{"n_layer": 8, "n_head": 3, "norm_place": "pre", "rope_base": 10000.0, "extras": ["capped logits"], "init": "orth", "init_std_up": 0.0646, "weight_decay": 0.16, "lr_head": 0.0086, "grad_clip": 1.0, "warmup_steps": 372, "schedule": "wsd", "final_lr_fraction": 0.1, "batch_tokens": [32768, 65536, 131072]}
Each number is 500 + 50 x the weight over its row's rms, rounded and kept within 0 to 999. Layers, rows and columns count from 0. Numbers have three digits each. The size before them is the row's rms in percent of the matrix's.

# layer 5 MLP up, 1536x384, rms 0.0658, rows 979-1260, columns 96-143
110:485427556484490489544490514523451557505393485461514501515610506479393465486464482506532552549393537436573560539355462597539463383592503487474390
100:482528531600446518445526525503581400513449497417539479541426460568482451459535535446495554406527436547536449404311514535516475476495425544432396
087:490557568589614433577523579406480532502529496547492449537521512511516496523572480448429466482498389525406438511485586496493513519490476546481538
113:441550393425486532476489593499500516471503510465566533510493517463554460490472434530501562458552501523477573575516512462587543559554539515572525
092:470506473505517553452483503572592498514468497615516471547470520586487517481471490698477426543422526497432527518483410510532509519543513619497489
095:481505528467509469556521504487504466521542509532429546535491506433530466565444436534523439536512468484477481455465501538526483510561468557528459
102:462530547438491464534377578548558425536498557445445554518483456492555519443553529575496574435525550529547502456442430422508525528511454538566511
091:399482524491610622569640453485600550550483485446565468496555531514493441486509552578566506587465461482436510503356557491488467515629546457463469
107:593516491483590510498588471510484447554513524434448414464515506468540542406415500510516547414460551476582611598525462542484462533506475530493511
100:458548606491528497440556466452533540419481567538517523456559452559506549452449525568512494490510553455465445481521527545504554588543517587496481
095:610570451474528479577568528500540566532505489481517538442467587513537556559509470557469509483480495498540551471566377542484490585490488572503453
092:516454488572460492509503463484649595548510532564534511488411513578516455467511499551495516473471521443470538524590523554454514563513472531501492
101:528447398511498495521578534535466577514482455548474535555455461466497467489484418501505444488495559493473508432419492431562579520549566464541469
100:445545455454507483470477538502628472525465501364494457488544535554489552510482491481566489530430486419551471568455582570601497504483529532508507
103:507487477417492498558485490446429435564488483448495502540492500427469438529570498426432566487448542482469482523500570504554572574450502562430517
092:493598501420476441527492462630531445508481548555375457531498556562427555425494460552614542501532446517540472525475476426571474541431554513525543
098:456453553448522505534576496480551504497521476511506560582513556521547474509503469477406513555478501427600468452550480514418462545492481525470534
101:489489519616509468593561470495531494425411438515488458521544501543531481594546452518507482581611524541426492466503507546578495444563504524479534
093:466555464498522510559540511554523509460593511467447520536476424449479577422458515524504542525475568481424531496393463455470468460482419492456481
094:397663420457500560433569503523528414495503534544506404502502545561534574525473559562464499542506522504464440507496382538582465560482521493580430
098:552503446531492489543496475436512488552399597430489401578405425482481491439406443477591513477549520562437563603547523594524507515475445508542512
097:439512498487541577503488530450443546607516613464527404448437493523532570488443505482443554467527483457506510508499498443599526582423558512551498
095:565484486442508554419623483555406499452534509562390517532497465583514440495468476439501539547522446425506600414500520505449447474406528494537505
092:538523497482488461479509551438423589608428442466406422583505388527514458466541547451518435469520535508455426533438480513528572567581437488463510
096:496541454430473466486481484564474495522465570421413508564465538478560470454465507517443478555479525543561527512450509521488479471475499529502487
096:599445438559556383469448491563457448441468517424452474510403414449537511481520550490468496437465465522492505355476483539575479517453510448529518
102:451389532434533424656533520476513453551405572511412532525503515393561580527405449410533527522554524474508456524536623510510563547524443461462490
103:452567541563574445614513562552393482517450518474502455549476505482562486428585495478505413471497571589521540524554473470405447519460552531507485
102:509471429452609582490481550510576453525438563431486459545526494325524514432508446499510479431508482558484462520494474445473517518511455473476482
098:481520506527549520578533519535491498499494404452437479547491500468466439493493544522514378512487449442553525462533521448569515502536519480466449
107:467575500541560566540522543482493495459474502515467546531581481526353591535577484431534434542479460544480535461431481452634450501413528501523477
114:507464402562578513534536547509453533628538523436512480457443424545466560565514567548421436541418518575524508569606534531590525510391543544487508
095:409480438402495539466436505442561423523498560549496475452537463471460435384424522458493568514455506545511548428528437478481480439442572465439426
111:568588421498507450491508463574464588487544519444465470523499510545443434412533463495502489497405607491508540568559445515539525534627484552528470
088:530386572510485476501344567459471403480548530524545551500548522536542476506539543557503518459554492472483537495582471585487457488534514516511631
090:450530511463464508454485463517467336595478524585511511535538371477528459451488490521490508525550522456495456527526479440563447465512436509462517
097:459530458582391548536387510459521400569546545552604465606510529537546466466491476494468513421586489486470414425513506552520569453449548541482492
100:544439563416577512535480447494498614502478541435434499469532457523533369418337520457458568415522521485628517601502580529490575444480598507512499
100:495473538524563483503493498491518450520420444542554456454462554495504474553448543561459484595515582449529536495410380535482444535437492559452461
104:456458559409543533472519505535517526505439468498416514498535491461521433485442586482438463481436545449526462502467485550520499424484395577469505
097:545610533515521533470495498509540529400457477500520510481519421557484536528540471429572467451466396491571497564459454484419426497431463528474461
111:523551490487604481549527448524492505503518509443482448474474452555534458465507563471436554600436511528497505570607521494554530458418523565424608
093:563551485568509519477398559567432523544606518525429516521519597505547557487452497492434468493423459505475554479495486585486545490511596444492553
098:393563481447445549521508437468417613471543490514563492452489466515510461500425470482443448481525460450440535512561481547469569475534504515485470
108:406505477550425625513449487463462553518528620488460422468492467546470499432472579487499565431470488465462441440503516528523579528588456544429444
102:476392558400483439566513490520565519444543459436493444521554453585591512403546509493514448463498445523483448545482478423571508551516569480489535
100:568541508479468567481573460469514472475522546481541550520469540569466473475404569511578525492553538588508498520523483568462507531525515534573422
110:648542427474453439491481487488570575509492429541546543491485424494524548527483457512435526478524516492500529512573500544575411521476475493420468
093:474588512506448525559425523449538483539439448433487463555540447528499501488465492537425538512434549478514570579433555527490591437513509571414491
102:545498504492493531467517561452472464536413441437516547496533458424503549473549541417479448466435447500489499613486589527500438416535518482622451
102:448556526471425404547499455504510490472471419581508420500518413522513520423467535505540498544497471611573438536466463478498431504587562549530521
094:476478418513421460481551525573448515605497475424565485528572509487536477529535429457552520523465543540509524429503477460587472480413558542397441
110:366465522436413485516443397468453453493461522401375519485476576522494472443444551554582499540511514602499539453458453522471484482478534515532440
102:454463441468533485499501546506483550533531522496567570474433409546547596494467547551526444438562513439511467566553560425470591500496492528535423
104:555536438510465458609496525481497476523555477541490517507500460576567628498483487541463519498499514490520549525449479564549477566492549505525491
090:409466530514499591479416508536503468523500505418499448486429532498572545605450536539423544533493509458453512674453501470484469473438442586430455
091:540438487534516444499467523522464420462434524370516388530445445456535491464479485470477483488571503501509465572485503564539547451555474524564490
093:484513480511409451544540493455558479501545479562482445543475573569582541484511434403404483457472559489560565563562487540575557547486453441420522
098:539431484471488438444538550457418562517437560503454571517569459489527449518491381479579445556472417455499514521411515546526529490417440541545486
107:370487513509569511598484408466525418593582451459456483536455544499498523482441579579596532516486544639437442426481432493509464688542464528606566
103:397577538485489532610479481479511514544601511526506472474472521551538536436437469538485445511461558469452409447535514538473518587496524480436486
118:539428473510531456381484492526524555442533538457396522532517455578442508488415598474440402523477471546416435492515557507443508445559458572424538
093:443539448540527402484479548450518504532557573560471402500540489468522551464488587493542526472422395522529477545386531530533462550471579540457469
096:490455437495460478388388442514467437440526405388488504491516589541453596518453590542509509506519408503518482628470548531519533542550537535452522
107:468500514514437518503486434515495476614557489478451564549560478512560432602552523566554485438429532395594521503553500434474492484431492523381521
103:445529507526437575422431499442492482589497464454464451441489596501524503491618511462562454473419554481520585521516537485554439507527560548573561
101:550538492484460494514557528566535511513555462474543498541450443482564535398476557489427378464544435487511515473523406491556436478523491494498530
114:516436508464516525471471451597514563505486452498541547512391443544534501484517482460492565502517517588477519503616533540419517489368483435544596
101:455510495488484515555572448518477402560482533526524553490480546517483585487487486516588511515510621408540475491517572590430479592471511522413562
098:520483456406504527529502537490462442527432494521462518525528560465453508464489549429436543530527488420507450537555533521454503572467403499477513
088:488465506517487454501564534530475428475467518557499498567553430531542519493477496521455541495418433423514471403407494460584456473463523456519521
098:563586600548412523435549516543541525560507379426471389490478373573490502560478502392454436399505516399504565502512439531424445498513456507455411
087:497538551501436588518481448427534414501481457627459491524513485555498446453510483478616490541440450556484482534452477485437552564454557545465448
100:550414455515468575465476524493498481547455574438601529476504532494515499447511508509499473562488499525535566555519353471489546470528495531489391
097:511548502432484505574482422512498511551433526475391454499510493509517492367568641526523401505446528475604475580458511547592501474513561524565517
103:528511412456540555601472495526542459468440347498469559503593410572523518481481480471458412474553625442558484481447454553531512574531505530444526
101:538541517472512527628460442529527566508479431490499493439507476562534476481492523460615514493443540557483641580508541521569567458658499539504461
097:540510522492558484485439569581547522516508577555423535463435495511479543509398446489483550480415515501542543565463489550531480474475579468483551
105:413489477546425487510488486562510544506513515480467539502490572554550442515482422453607521551518552478465442427496546511544417526477514449481438
101:442518491548494437449401508445566382518490511458477474525586512513470591533500487549496507517501612416490519538447473488484529470584563527455447
102:641538552513529416493451519475506524497548580497466441513526555582490435442489579559443452472476569460547523435529501536491456472562529560515376
115:430442514515529504522491472518484544547528496516520569523371548512527484467420374446512526442423495531627547473460515484530536420488568562475450
096:533538472426595452513439572467462394549431510445460622519537592417531601479502453510486445534459577549543540353531597509555523480387486531472524
100:526559475443453501505591450453520408499528598459475406600354493564479523445421524649483551485545512430543404398558525485414424435505485509527481
094:563518574595509422455457546436410421509563488500469514538464487476511383528547408458464535581535445452605480415510462490568458507634548445457495
096:523607472493528540522482424606535552510506474454479561533497547546464476506478544582488516438433443377589440454460582509508433588540499497552497
106:501544563460502478491522433484434553526621548470392480442525486510450552443456488497509559491439565523546606524626531553539488402484492515420516
098:491467586500541490445549408666484468503516527442526532533525567506502446526529545503526457521531511444555533493546499596477435491578498493534521
108:511446479473433473532560559527518469501596516436601505440519458458466483515450449531503497529573453539507596469450473510601532422560517500421412
107:482494472520425505549487469488458456573466479410552511488492517490490684564511497420512491456642487527461459499577461533547390584420514509492566
111:368468511614562493587577542531488464457418486510462559447574562558517586501440498445579501474514348487498477465490596515546436432479585525434544
095:513576420570473566415469554485509412520435441419495482513556535476549616590521473416447475414532498442456554556467439560494507479537446519576490
099:494544444480541462442500533558455513508554522499524551401569559489501459540504441523406488500601534503513478521442563485543471436460529459516459
098:486601434592478528486474475604498529565512555434523448526524562492462451510631494421529620533451497427493558526507593465561597412502515509561431
097:507492471506478442471508529490508392585518536438463612510506481535516421453526479501544437422490573449514440427600635519492433446559593575459472
102:516476459535505417614548444457476529494491502494534557529522506506535503457546435416559456491420505478578454511567479553592435574558604544457511
108:503502479469627494464496480490462563542571497498528514515464537489575420556434450532604482541546485450456600456547525442411553479526524540577601
101:521546491415470435424491618478478501487589470460437432522530505533535477503548478472403463530424453449553474496467546550495491584529563463421518
100:497551516484535572579508456486417513474502464554484464532540549526606423495460495547531531529526459509568464468458434385449591494542423526418475
099:374527377498451485431619494450526597481507553466483605515565545524461434462410586562525500498515520439514379570507466494526487485565521497478404
101:484532487519519530440526560483432507516462533480502520479515498485593543499514421486492402479434518487434484618442412443530508474432560566531468
093:515478503439535536575465486522534530513464375559587484558536513547559491517420572455484509559496534584528514461555403515520508431426516483417551
097:479588487525490497478434463482589428554553518504433478464444476443552450609439495503575432538461558538510395492533509430535531540483526576456537
104:570479524514469509552545580549429559501534459511583521461454537407483520514471475573502479556411466461542452519456599551492491553466524609503537
105:491495485513550548438522490503499444524434571479552494480435598554470543491481551469576500489503510502441441472612462572472385457496543541531450
096:509424500444513438502509555540478490644553485432520513491542448584517422504518466452562484428611440471529526549491434456522510513505455514597490
106:492564549406524467430500491521531479534574500473508519514458415579394384469523483535477487383446508472541474564567418510476563466501459582459506
108:387532518515457468499474475446535439455461485428521451556518481443522480593500454517521432466592550453539498424519492498475512479523550561551488
111:490493417551648563538507525567532475439531480478484564531437474594527553492420517628511478454502411534562522412563557500489504481529494487469476
094:464468577543436432579527532480586494504532470471444413564461553471495541506569417381519461418448575567508489522423464531560553477488437530463494
094:518508463572547477566537494461514529538526545406466513468442487455513474473596497481543558505476585524586468590537517515526430469557507478517441
104:550456512448456430564580518503541456543395485512529548560417516511461468466576529506535498623480579434487551545477506505533556573517394504473563
104:501467436549534439541510496491406479542476454487468501467535537527535539473522517475447504497548497467449553446493536494515529516434546510489512
093:431461355467454430533501478551647523471528492468489546486493467442446548421478476502528542513542520422556465443437499463562504435526595485508459
090:564476494525515420518515532429563428521483446423507499533536481392505409477630430492611456513533447527510605571388436591590478538500461467431470
095:350461525521529441507465544638458474451550459568474494536487450561462471539546510510460477489485547399469589516544484571569505539530516506572473
100:576483461516519477508478548495517547492524430569450541555590468613579442530400631449460475532589631495485526496446493467560585560466540578475506
101:496456455485541474615493501540573374558515491512448547469436556603588445491528491536460409419518472579480420536486518431505417387487579568550523
113:487440503469567517414476504526476510518561451463490467491482508507575473445474558555401472508500509482512574507521553536589437546441519537449419
099:499566509499382493509510462593424585588486461546489520536568468406484539566490611497473507494505542569497653538478428459515539470427554520478470
098:513620503494440512431424538499553528466493418404495529509572449501533597548556498498490459494450534465559579426477433551559412454473500450520491
100:494517524495527548510570519456454534489565520521502492563594531481453531450423399494546454437632527459486478455607579505426496498504527572480484
105:454484424449527507533453556454499572477602562479584568444543461511592586510478592504513514523464553551520556456486473523537481487369516485468548
104:496513433410551482543478436529434541537505576486513404467518604512512436446506522509476529465442594523459524598441557494512501478500566623422475
106:519507487472442489485378585552487547478599533528411471486477464535481578452410389445537531564430530569447515585539432436524456477486518524543479
092:561469390377426491532619603467579566460441493517501506615516641556417557546456543501479517482487566597510572478512527450529426468620602528557476
097:525488446503488488505481469480540496478545500545504473522575496526522458449449474537461422529560469490518408412412590465465476420544422541487453
102:505524471429417617428427496512474450568503476453489509450487450537599532462518467485588416530514476511577618517523545566513529602560496499432503
092:578455579525471469553485510525476492555483556530445522518518501489481477411457452455516494572615534503504510514504518587462508516536476512486449
104:538524455544499544575450486461483503523506545540483496536550476464484457386526465482541545488460497545532451442536490488486510539534625471613473
092:472516454528534457587439481538618450500503429499473476503460491413563551484512599379511573523397485544512552459549595516501480565569576449467511
098:574473566533556569588519463540547484508540563429568557478519489506487437493529463555478437485611602457490488448440524495561567431538581489483431
093:591450525516522497575496511544470656524523517432405638478596498453564498525537497522510410443438482446531449486342498448551476430490555504386560
109:420431516463455518516458562592465596492486491439525451519521571456529530558499524493517481424494566435554497449446437448457485494504580525462493
091:572564563492435582488508434426541513481546542479442397544529461525467475477513561540494485458453396468522482466484483587489481533541541420494525
109:474525534525557544484597540548497623473503509491397550472459432508485450553511497438339423576472465480542468496499435498490489439491517542487427
089:552456526515448373464574606448473480483522565600533549514467543498484463492496519506533552513497550533450522495444468443538433418512568538482469
104:517486509480634405498493577510535505542549529341460517534463532539428555529494501501446525491441521563590519552540555486595444475504579457559448
093:501539438391546546448431483550575470597602633506436494506530540533550498447484502421558464494465577456502549535526492430636419574429554593518459
109:384567451518558484511511516546558458577460661457477492572581541480535602461491567553443468530514481483497504489485454555498517496534540502516487
102:513444413508585434488474487533491510563493486532522548455505460452500543366546532545514533470500505495575494450526495558528474478580461516466490
101:538533449521563449482565513578549505439508506489574481533538532534465505510535530441509555481631485508525540435439457563566401488620511475466479
101:532481502521439527395472469542514485581420469578599423565428537536492516452455422545564517495501505489476494487465415556480442381616492487444515
102:440572564508484466561534430539469522496422361504535516574548565560401469383517545479462453487516459445460456492533477498587469547585592480602548
086:424496534525465494451516438564489499567583451453559454472569451416491394525503511521498460572522462449612567529591501545557503375587465476525496
096:493522591435477601473432559499524504469527478494529475554503446494511541511468515544432468503552501527579557482582346545565527577534522509480522
102:531503396407585545560509506510548526511469413490501481451497455508523423491526512532566592445481568444516600541525443553559579483514573602507468
099:536427463506440533565482453547518413532474395480483549411458514540589441462441521494651504513535425547549582479490545428488439645480600550443502
090:432378513561523506493439437595522562485447523387547492582461495493439412517556536424512515523456582442520482514465587583573547475496541560494454
090:479458464463506567505495497513532574540468528527549605575521433496431506428519503450541519513484527426519424546498457452516398549412493493474438
139:533476410524442525585538512506508505544592485459436546517547455502564512457486468397603434524482507421562456474493447456545450532572435496428520
092:509465547431505456545575365498427485455388453466631504562416421579498562470450488512503506519492540528545521509594469526581440432480446513446530
100:471507543536498496489466461444473475534549517434489473468502504472459537487544557571499575428425384598548481472554390501510502515478512466480492
102:463395466474440582492473411432507531530461523510468563484479492456536511437530512531525427491481523533506481615550545571468489489497475513507459
093:414495538523542544429357538434538463534456479449511578523563483509480458556486607531563457479397586554548561534428502525497450470559514509502511
097:580419441443555444435496541456466547504544456383424554499414553554512583497469439519375463487541488566504532552493384498542490458582530481474446
094:475514574458426489474485495513508382547504551527412540538409459622454498514449395565565383456502496427507491484462522456383613451566425533509548
101:539422466497499459535535351517547441405472485492516485529610473427502452454488489468479456483515607441518472535512554411504421511496447530465465
099:558538530514548558512486547470444420530401522438495409535465435524566564482552519478556558491515559390465569534515427511559527545500483508506581
098:499532503476508519521481507519478451586490509531482513489525452513565439470453549476514447502522506486473444612473513522500453534493484506504496
095:582546435509589532440470563525475547416584459464418477479573597495534518469491598447468470478484538472449517483412494558521481500555531460485472
103:514567469434455562430518442514479473532561526494434482544505371573422486503578469474387484546447444524515493543555409500589447527488487554457548
097:513403401535406483561520466523439501498501508412565530522484458500510550473498553422492468523567507469599514528467452494583441408526505520448506
096:623527459491393454583483561484458489540453524474349541532469621495606553452390545464510423488525393544466485585507453471519490504484428497538473
100:449499601439558476484473615554523514563554531407472432531338455580544526481521515517517381462525479515501472542472505488499470500504525439525525
094:409483482586482495551564472484500530565501538508460503540452475484488473514526473457563472496606524453518485532554564477596625463519524505541561
099:446492476419512563476540515530421466484487544551483487526572449545483503413490519530567531452507530511504483443523515574499396424453527523468480
101:537517375447518521569557569447456437524472572468559625536571507536483417546578409463512482479477565472516497543490518478604487455527560553562436
095:514408458512480614531541559549561507475477502508543469461495553520468501500515668572494468544473517531383518537451521462532512526594528455499494
099:393481520426510507478528438468492511524576491436470479570446537515442447478664494501462514523437628552526472539436495516481433554512519464467485
094:458522472509453449579469487517487529505558495476461451531474540505474542523532524470512513508504519535539502481610515425443495508485534489555565
102:525365581466463488480557550520483576454455527563538482539618541561509454408515534554544506413502484449501529490464458477526390411573501506497470
094:527483483495523592457419539460481555506407487523500477545490446453452512413462588459572537532583445458544532524522407487568444505556474465485587
112:466512582543544371552483502549442482535621481431510663486483578474563584410488527479497477550439511546584572530488453506480534501532508509426507
103:451493496483604518646539401527428540503517439350458544537508434442445476517483534524357558475429529505387458503451456556521485511536436471437473
100:452536433510560525481435597563524387509437509487409538550443415415488420461512442448536508481470496477559516571459525512473494524467535483521492
116:597454345450543472512472498559555460490491483551601383518423488464524491491412426517462538492547540553540515456543413506530447472496469489451470
095:473518509507459535562512492421569489488490540480544498461442438544499437424384415486622575511486501478523544466513538589510479488602500475422498
095:442634532471442555491543554549436539510521493500514554554486533520406301548545446518547518442563462481515505475476554474593488536472473549544551
097:476416547474606446550516476581540505439477599473429469558403558487523504528507438520489426525452439537566553595509572493522454438524585508424511
091:426478488503499436442471510521516503350453460518372488515486448503567536459496558619512487449525410489575509497543566474516605428500554478511477
099:488454517469482554519436430482496516490531479492480477446466445499521609456520447500465532538419389460521634396579569621483548431449491498532529
099:583416472559495533439505511535525475526511550502526454560509561448533485578450412503452479517525539510531486446507436442598564447459444534465450
093:383498550499544466541542491520537514518600473549456486490411477451448472497448532545487517525461523479490583532500437489420413524445534537526445
103:514524399441422552487432482542481448513509527540431517553489544442481584520421392457490536504470433492612516538465505486458507536497535488557485
107:495476515584536400457379585540575539467350522549504524483438391422549581497528453457565484503534527474583487545459476602464631562489473490520439
103:587501442589577507513574450441564485562565551462425477491521606513529483547521508502555448486518497509480527461495498479555487462447488541442396
099:468404572537450501563594486525468468543415442464495505501505482479522479497495581439608453546434404474414414552513503504525477520459456508473487
095:519388474531512550397545476548477525592442434472457582551451525471456536495491526437553469533512489449461595535437581527533538512423515512537472
104:467384541629548607411596491497502480489515462540537522518463491489568515505489473474477507417485472476573471592586581536540461409438427505428467
095:386430472529443525464452542543456503524466454491507447492478490464496566527498535550474490557419566549426460542576485502512567462554542540437488
086:520453530452522461502511540485485474596518576500562489519481567501513566561459514502419416490532595480450515435552475463476361431503569565498556
099:490542649475618452520491542565503479509636467475469421638418468464495496468499503524483541497454542495448477562517463461589408606546542501499535
094:462445440393521500551535501430493484504611492458522501494503567517510427444476540425476468555465558583503487587543489546523617522496514637346434
100:549490491476549480571467495583514499565534468497580518533486470506524491566386550442555439533469601575532510504542518489447500632497554545452495
102:574531582504625514545546504535420567573503336438457410577498536521585549518528587438469478530478445511498499514523470523503483568504535553418460
094:550480544454558537393467472518437530414516518461567479460319502508524391478554591533377406527383527567509479512468580425537386492454531558459496
099:498437549495485553520460581473512426508491510506498527529476595547442465447451507421542427510462450516439487548514418559426489549481607499516507
097:549501532479547492464462559493432443485493398380496496501489528515515409485414528437447513465600398472516620468430511539488570518532496469415407
099:507503413539544498453419484473428521533431515441501550531420490534496471506547503469522464513501517490524465503432543516415494532533514556407474
094:506509499440493514586414424570496503577426461490463517520514541621567514562587419468509487400529513555467366489500390497469462512481463490489519
102:465473493565493507398428463479496589439483478481508494498385447415454553490424433445464526488549537429523494483477589530565469541510526477430415
096:395491511539547462534561500577574524468464454504517561540449549484514549516459503497432480456579616561432489534472493491589448549443566464514426
104:507517455472463484503491427459396578427401526467460508538430553596547510419432487414463522409474412468554531530507498459509495585493532553518489
101:531473505535538486534438482401534497450565508498584443573507520511527468482480441523487610430506496520461457483471443511480429496516475531454471
102:490486561393617496559566437557555570437536605509512468458448579507533476463429531510504439515474487495427463530395494521557377473547409491491478
099:442490454406511462498458502530491474531500546406496543509488451466503544497469496427516541480501435508534602534436479493458437517612470502586464
094:488448458517444484589569507472513572579544582472426436533605473515541572536436507371433494521448418462434495467464503456570430466488491447492514
112:534545532480556531471425482508393485475502577472472517493443399499510457550463523493444425503466471515579445558474471564518397510476527616488482
092:467479611474487484503600532471445408497423588500560488502511572543523553444477483546509519521552424513493485466447445545502474547465518501568476
097:547555471537483504581378398568594486506494584526515479537589531562588404498362552520585516576558521566503484415509487581442359519511485548478521
097:486442428431507540445537524478563482524525493594497457527539417504566512420528504463473536519502526448549490510497417419510539524397482511498460
102:505463532498532420460538421583499448486515521483423411584483462553407479440529380452510513528502557532503440488491583499608493484470517528514476
108:434480450470591565568514563423457471464474532465562473463468442465527454398490569626531438449475588517424465543498492431528477521609469498495476
095:618472500644556474517489597556501422624496506525476573520486503480587494541521456461457526471438563469485522585501525505555491486560600538454473
102:475509408548615469468515553537500510521497457546435512424411551402491544545435611520454526505398440542457434651481440586485416466454422571450492
097:569489514464523597510555458473444422530396528525615473471497446552552467519495538463464518433502447469555568572516385566539544475483504481557534
100:502504429440481526503543474534498390512500468485523454573478476576592471445467455457545500465497493516434536504559500498500458476479529542468575
100:562424396467410455466445362522508511478473477356551414587441530526503495467501447426396528509452504485558465515461467514503496610552471531497413
084:553549561557475543492492554466389502597530547513504549541545520450493425576557384398502453469481476428559518397404401434493498462418501543348484
099:566523564438535463535541607548571453484513499493515454491507450586463538514488520541511569525392533536530518490417592623512470482451553551559432
098:577582521578605475455465578432575522483534501492486552518640619483557510552530508504421477549466458481523482457541546507558474533520511560461471
100:447409562402470515566451502497562475437608498519454476507395486568528448473459495441472424466469443426529428407393457560434515472573510581495490
114:549374617578461506551530432552523426456524549356534506526437457392395414478545516483499490561487480444547559488567462593553502438492453540531497
092:515485406507508382449405516460544412631413425500513455476466500496554477355481516458473493525546655541483471535419533534516578436534482491513530
103:596531534449465484470484521504554432587560496508496479520446513589479487459505601523530511457539627578553441499521492555499453521457427537509445
104:441450524480494402549533598512420459545490535466490493474515537440477471537518476476529414496588641520452530578574353447494571472530569582488372
103:495534502451533430511493563461436430482568456444491516503460605538507426430536425390503436513538481501454484580499469544547507485552508449459509
108:545448505469479527525479496574541497502501446497605549539457458604498592464375458459532446548565518461443402463492560558579508525508523534484488
107:437465442503425582486516468517538421550476451402428479533554474529539419515537438402513498491545428510509546543436453473557492521563497526512497
092:569483487471506539509531510483525491650403458461405577553598534510596412493458530425397456535528506596487519450464466439502481524493597446542511
102:426537528475523455545516531536601476563520511441522496504423426453584502513497445518538512523513503448459490466522516543465517509667488454433427
088:440506518528505572381461486485503440521541601483500496491493441575555544493489597612454495402509490444499545471542450460484479487510571587539539
105:536439492461567506450496481504506611457376597523468510488533445477447492532432558623484532500543500424478588621500551561474476595547521441481416
097:557429457499569510464470507518460507519492551380534552484451586493497504486522482466556487498520593538528509536503371526629499477534489526504519
112:529578497508569469567562419478522635440396577502510459508465521478492458437500522507575560506543469454498482518430543478516423471539542478533525
090:543492522465469399528578538447469541568518502499438433574523480516492496618501604550487508548454499480589466518519545525505506544504505538513499
110:459518430378459553575402458496565481492463477512443516506496402526520486422489583462549503452510544522503477455539428617410496537536517512470409
094:425564482409445495546421494579568542463421489455549354498464562400452544586522523370392539473475538541588482512472568484443511543530514509465465
097:550481566516490522454457522486554519445425505494567465475481416543505535484556507438456465504499561503518501600516446597455471431581511444398463
097:505471524499530510484521503539470515527614460485521459556586474536457474511463416509448535414565476396504590441474416613477551519501596446540449
139:517459446562497501509531518490578483529561564439434524518566416455612466487483505431525425534484454428540511488527429508652497550559496477493494
098:534444531456431503432465591520574445490564479503438498478515481516376509541453638471617577506578526489519499421442475510532520500561483534523487
105:567546507469588527455545488551589552495527567465409573590459426563538559519513416384427479490461722454485399539514565464424499380332498621502469
096:494598485567478505528543539479549582515434441502461506579484573477456555440482441523542482507536356603515485569461428494585460570498540465640402
103:498527455515540415588515464562482504534503494425524591467569556520520433555537415452453478554535505590501545480529587481430494471482548515495606
092:435457537495462511506513440613534441380465428457428537523538425565440484433545487535460539480578523597535469503503515467498559411427511552522579
095:447512539557524531530597500533585423559535431513592594536485512510439515451501496566447504541586500495463492484497444470504524490543619522509434
094:568496525489505502526487594420529422537491548557511438575506445465463523499509490520515534539459510527514568498560490460490402613576528454504471
099:523537459494489409533530491393513490533445451472544508526551560499495530519496506549524522502654582524469592441507437503546514556530509459434445
096:439637477491558487468394539548541393526505471448526465541437473507524507517484513507468366486483569433579387547443464590547521485533417511484530
093:497512571469508491588562549456457566499530469489345524473504517450472471394510654435465517482369474487463487508517488516432470435425564533506473
096:430492606406481535578465481506439454473509449504543428548472515445452458442447462388493505482506563469572575539439480516531478347531542487545499
095:579532454585483496625521543563508586595478517484533539474484481492462521475432493509541440524526487444355393460490519415549479521504514499483495
101:623531458428556472505576509487526561536502607467518505434471501500469509389549416461514458591525498409502469372581496517511543410509489426380472
111:484455501416490648520471558500514504506418627410444556474507469469508515455449493479521554540500540503541524523493444484589426526563598510478488
096:396457514484484456547529494528542514398444507472527457508411473543434457477433532590453481458527538545564483478567568457533428495449488500493510
106:528416501567524478464458462500546398528466539504547455439520349482501432517488559424497515470511502470541484591424494467552523493497453536416477
098:635507450502442550465498489529476444489419511404409527504378438572485423547536435538484487462424492527491485395497415469532566487570538531500490
107:506525568540541460474558439554487615465432444551417499522544447579517520435460532489450471582452467500510488505555397523507443496497433541516456
105:547370594450493478453494511573422527552498494480477547541486494580389500393447478468483573466452556529495535513516565521469484433496539552540455
098:521480459518471612542495462417551490450485450481505432475453529478573490493467523507518444555525494550492507558582496504498462469577451539571509
107:480499533536497467560564504505529486531447443471549653514526501525511517562488498553497534518535497445563570593378483504465501540492480473528404
103:496452515428511487537497512528576511524483463487441374631515503493583548537485543516512468544522493532521494497456436501523491523549516546542492
094:633494497501447542500518543491506524564589424439430507484443505559536568473438412507589354635560527478501534433460433596534558503548486489454411
101:642465461471519493521388510500450507495546475419567444543489448558541477485459496517463407510493489535550490522461460516478463592460499474546562
103:458513507453472434546484487501542493558524436429636542476472509489536485468499489470459487505508453468532463581457449534556500535523549549481526
102:566522472533575449595456534506496436576428495500445395448472434554549425599522460518437503494427432509518467559441598484536523569527452525416472
099:578471450508452586485435486443558551481469470446472512481467510435511501531516562476546435470506603445548545475567513535544464528481519503487425
102:482580552528620567612489542530478507572527532563522537477428503513540482468496530498519524465456484497498458509525484487594483570448493516509517
104:610471509524498494481469495516452516454433563470488435454500468489437461514466460500542435488524492508335569522581516554515476425543502470497504
099:451460513583498497456514433602497480482563545478483514430479552448465518465482492498540503451499500542461573467562523516519484476452580455429481
111:519487389428483549487543570615543523466504489498513516544592500449553485461458491519615432428525456510467520508575499535507387392419561599498473
095:549552561448523537626413534469513491428556520511474520490443595501525571487533526455508450471517480429451615506514501491523510501524479454601445
115:523462338472484576549464522583493582513404516525390607485499563459539555500463482450558534474520512547472486513564463521492474526568468535443528
103:564504575464446572608545545519541493544550553469429560484464605481514571495454475489572480437531482554589565529545666492501516449495662571490511
101:490560499575597572518570488616515545534564558436419472526443503533493463570428471445466445491517520456583505391375420432490437527431557499490476
105:483519475442452401559602434489508558500435469416443430478484593451494505479471565493445500458561486529483443520482501542424500559436500489439476
099:558524494525519507455550494557445460570406511442497537492423570479410526490511456460487522445572565402533590466513488488505534462549470519516489
095:447520444542469526453432440469536530550545473467549532485438497549560623463502553481494469464442532511464498461452597506618416548546504414370453
093:586480514529494392511486450498444580495381544486544542496463512424497525494538479345501472414529558463508554402640547467352458510547553525500443
091:552485520498496519483545524566410500520516443524474554429525450558552546474440542453463505578527471529479585505481535579471513497472619484545501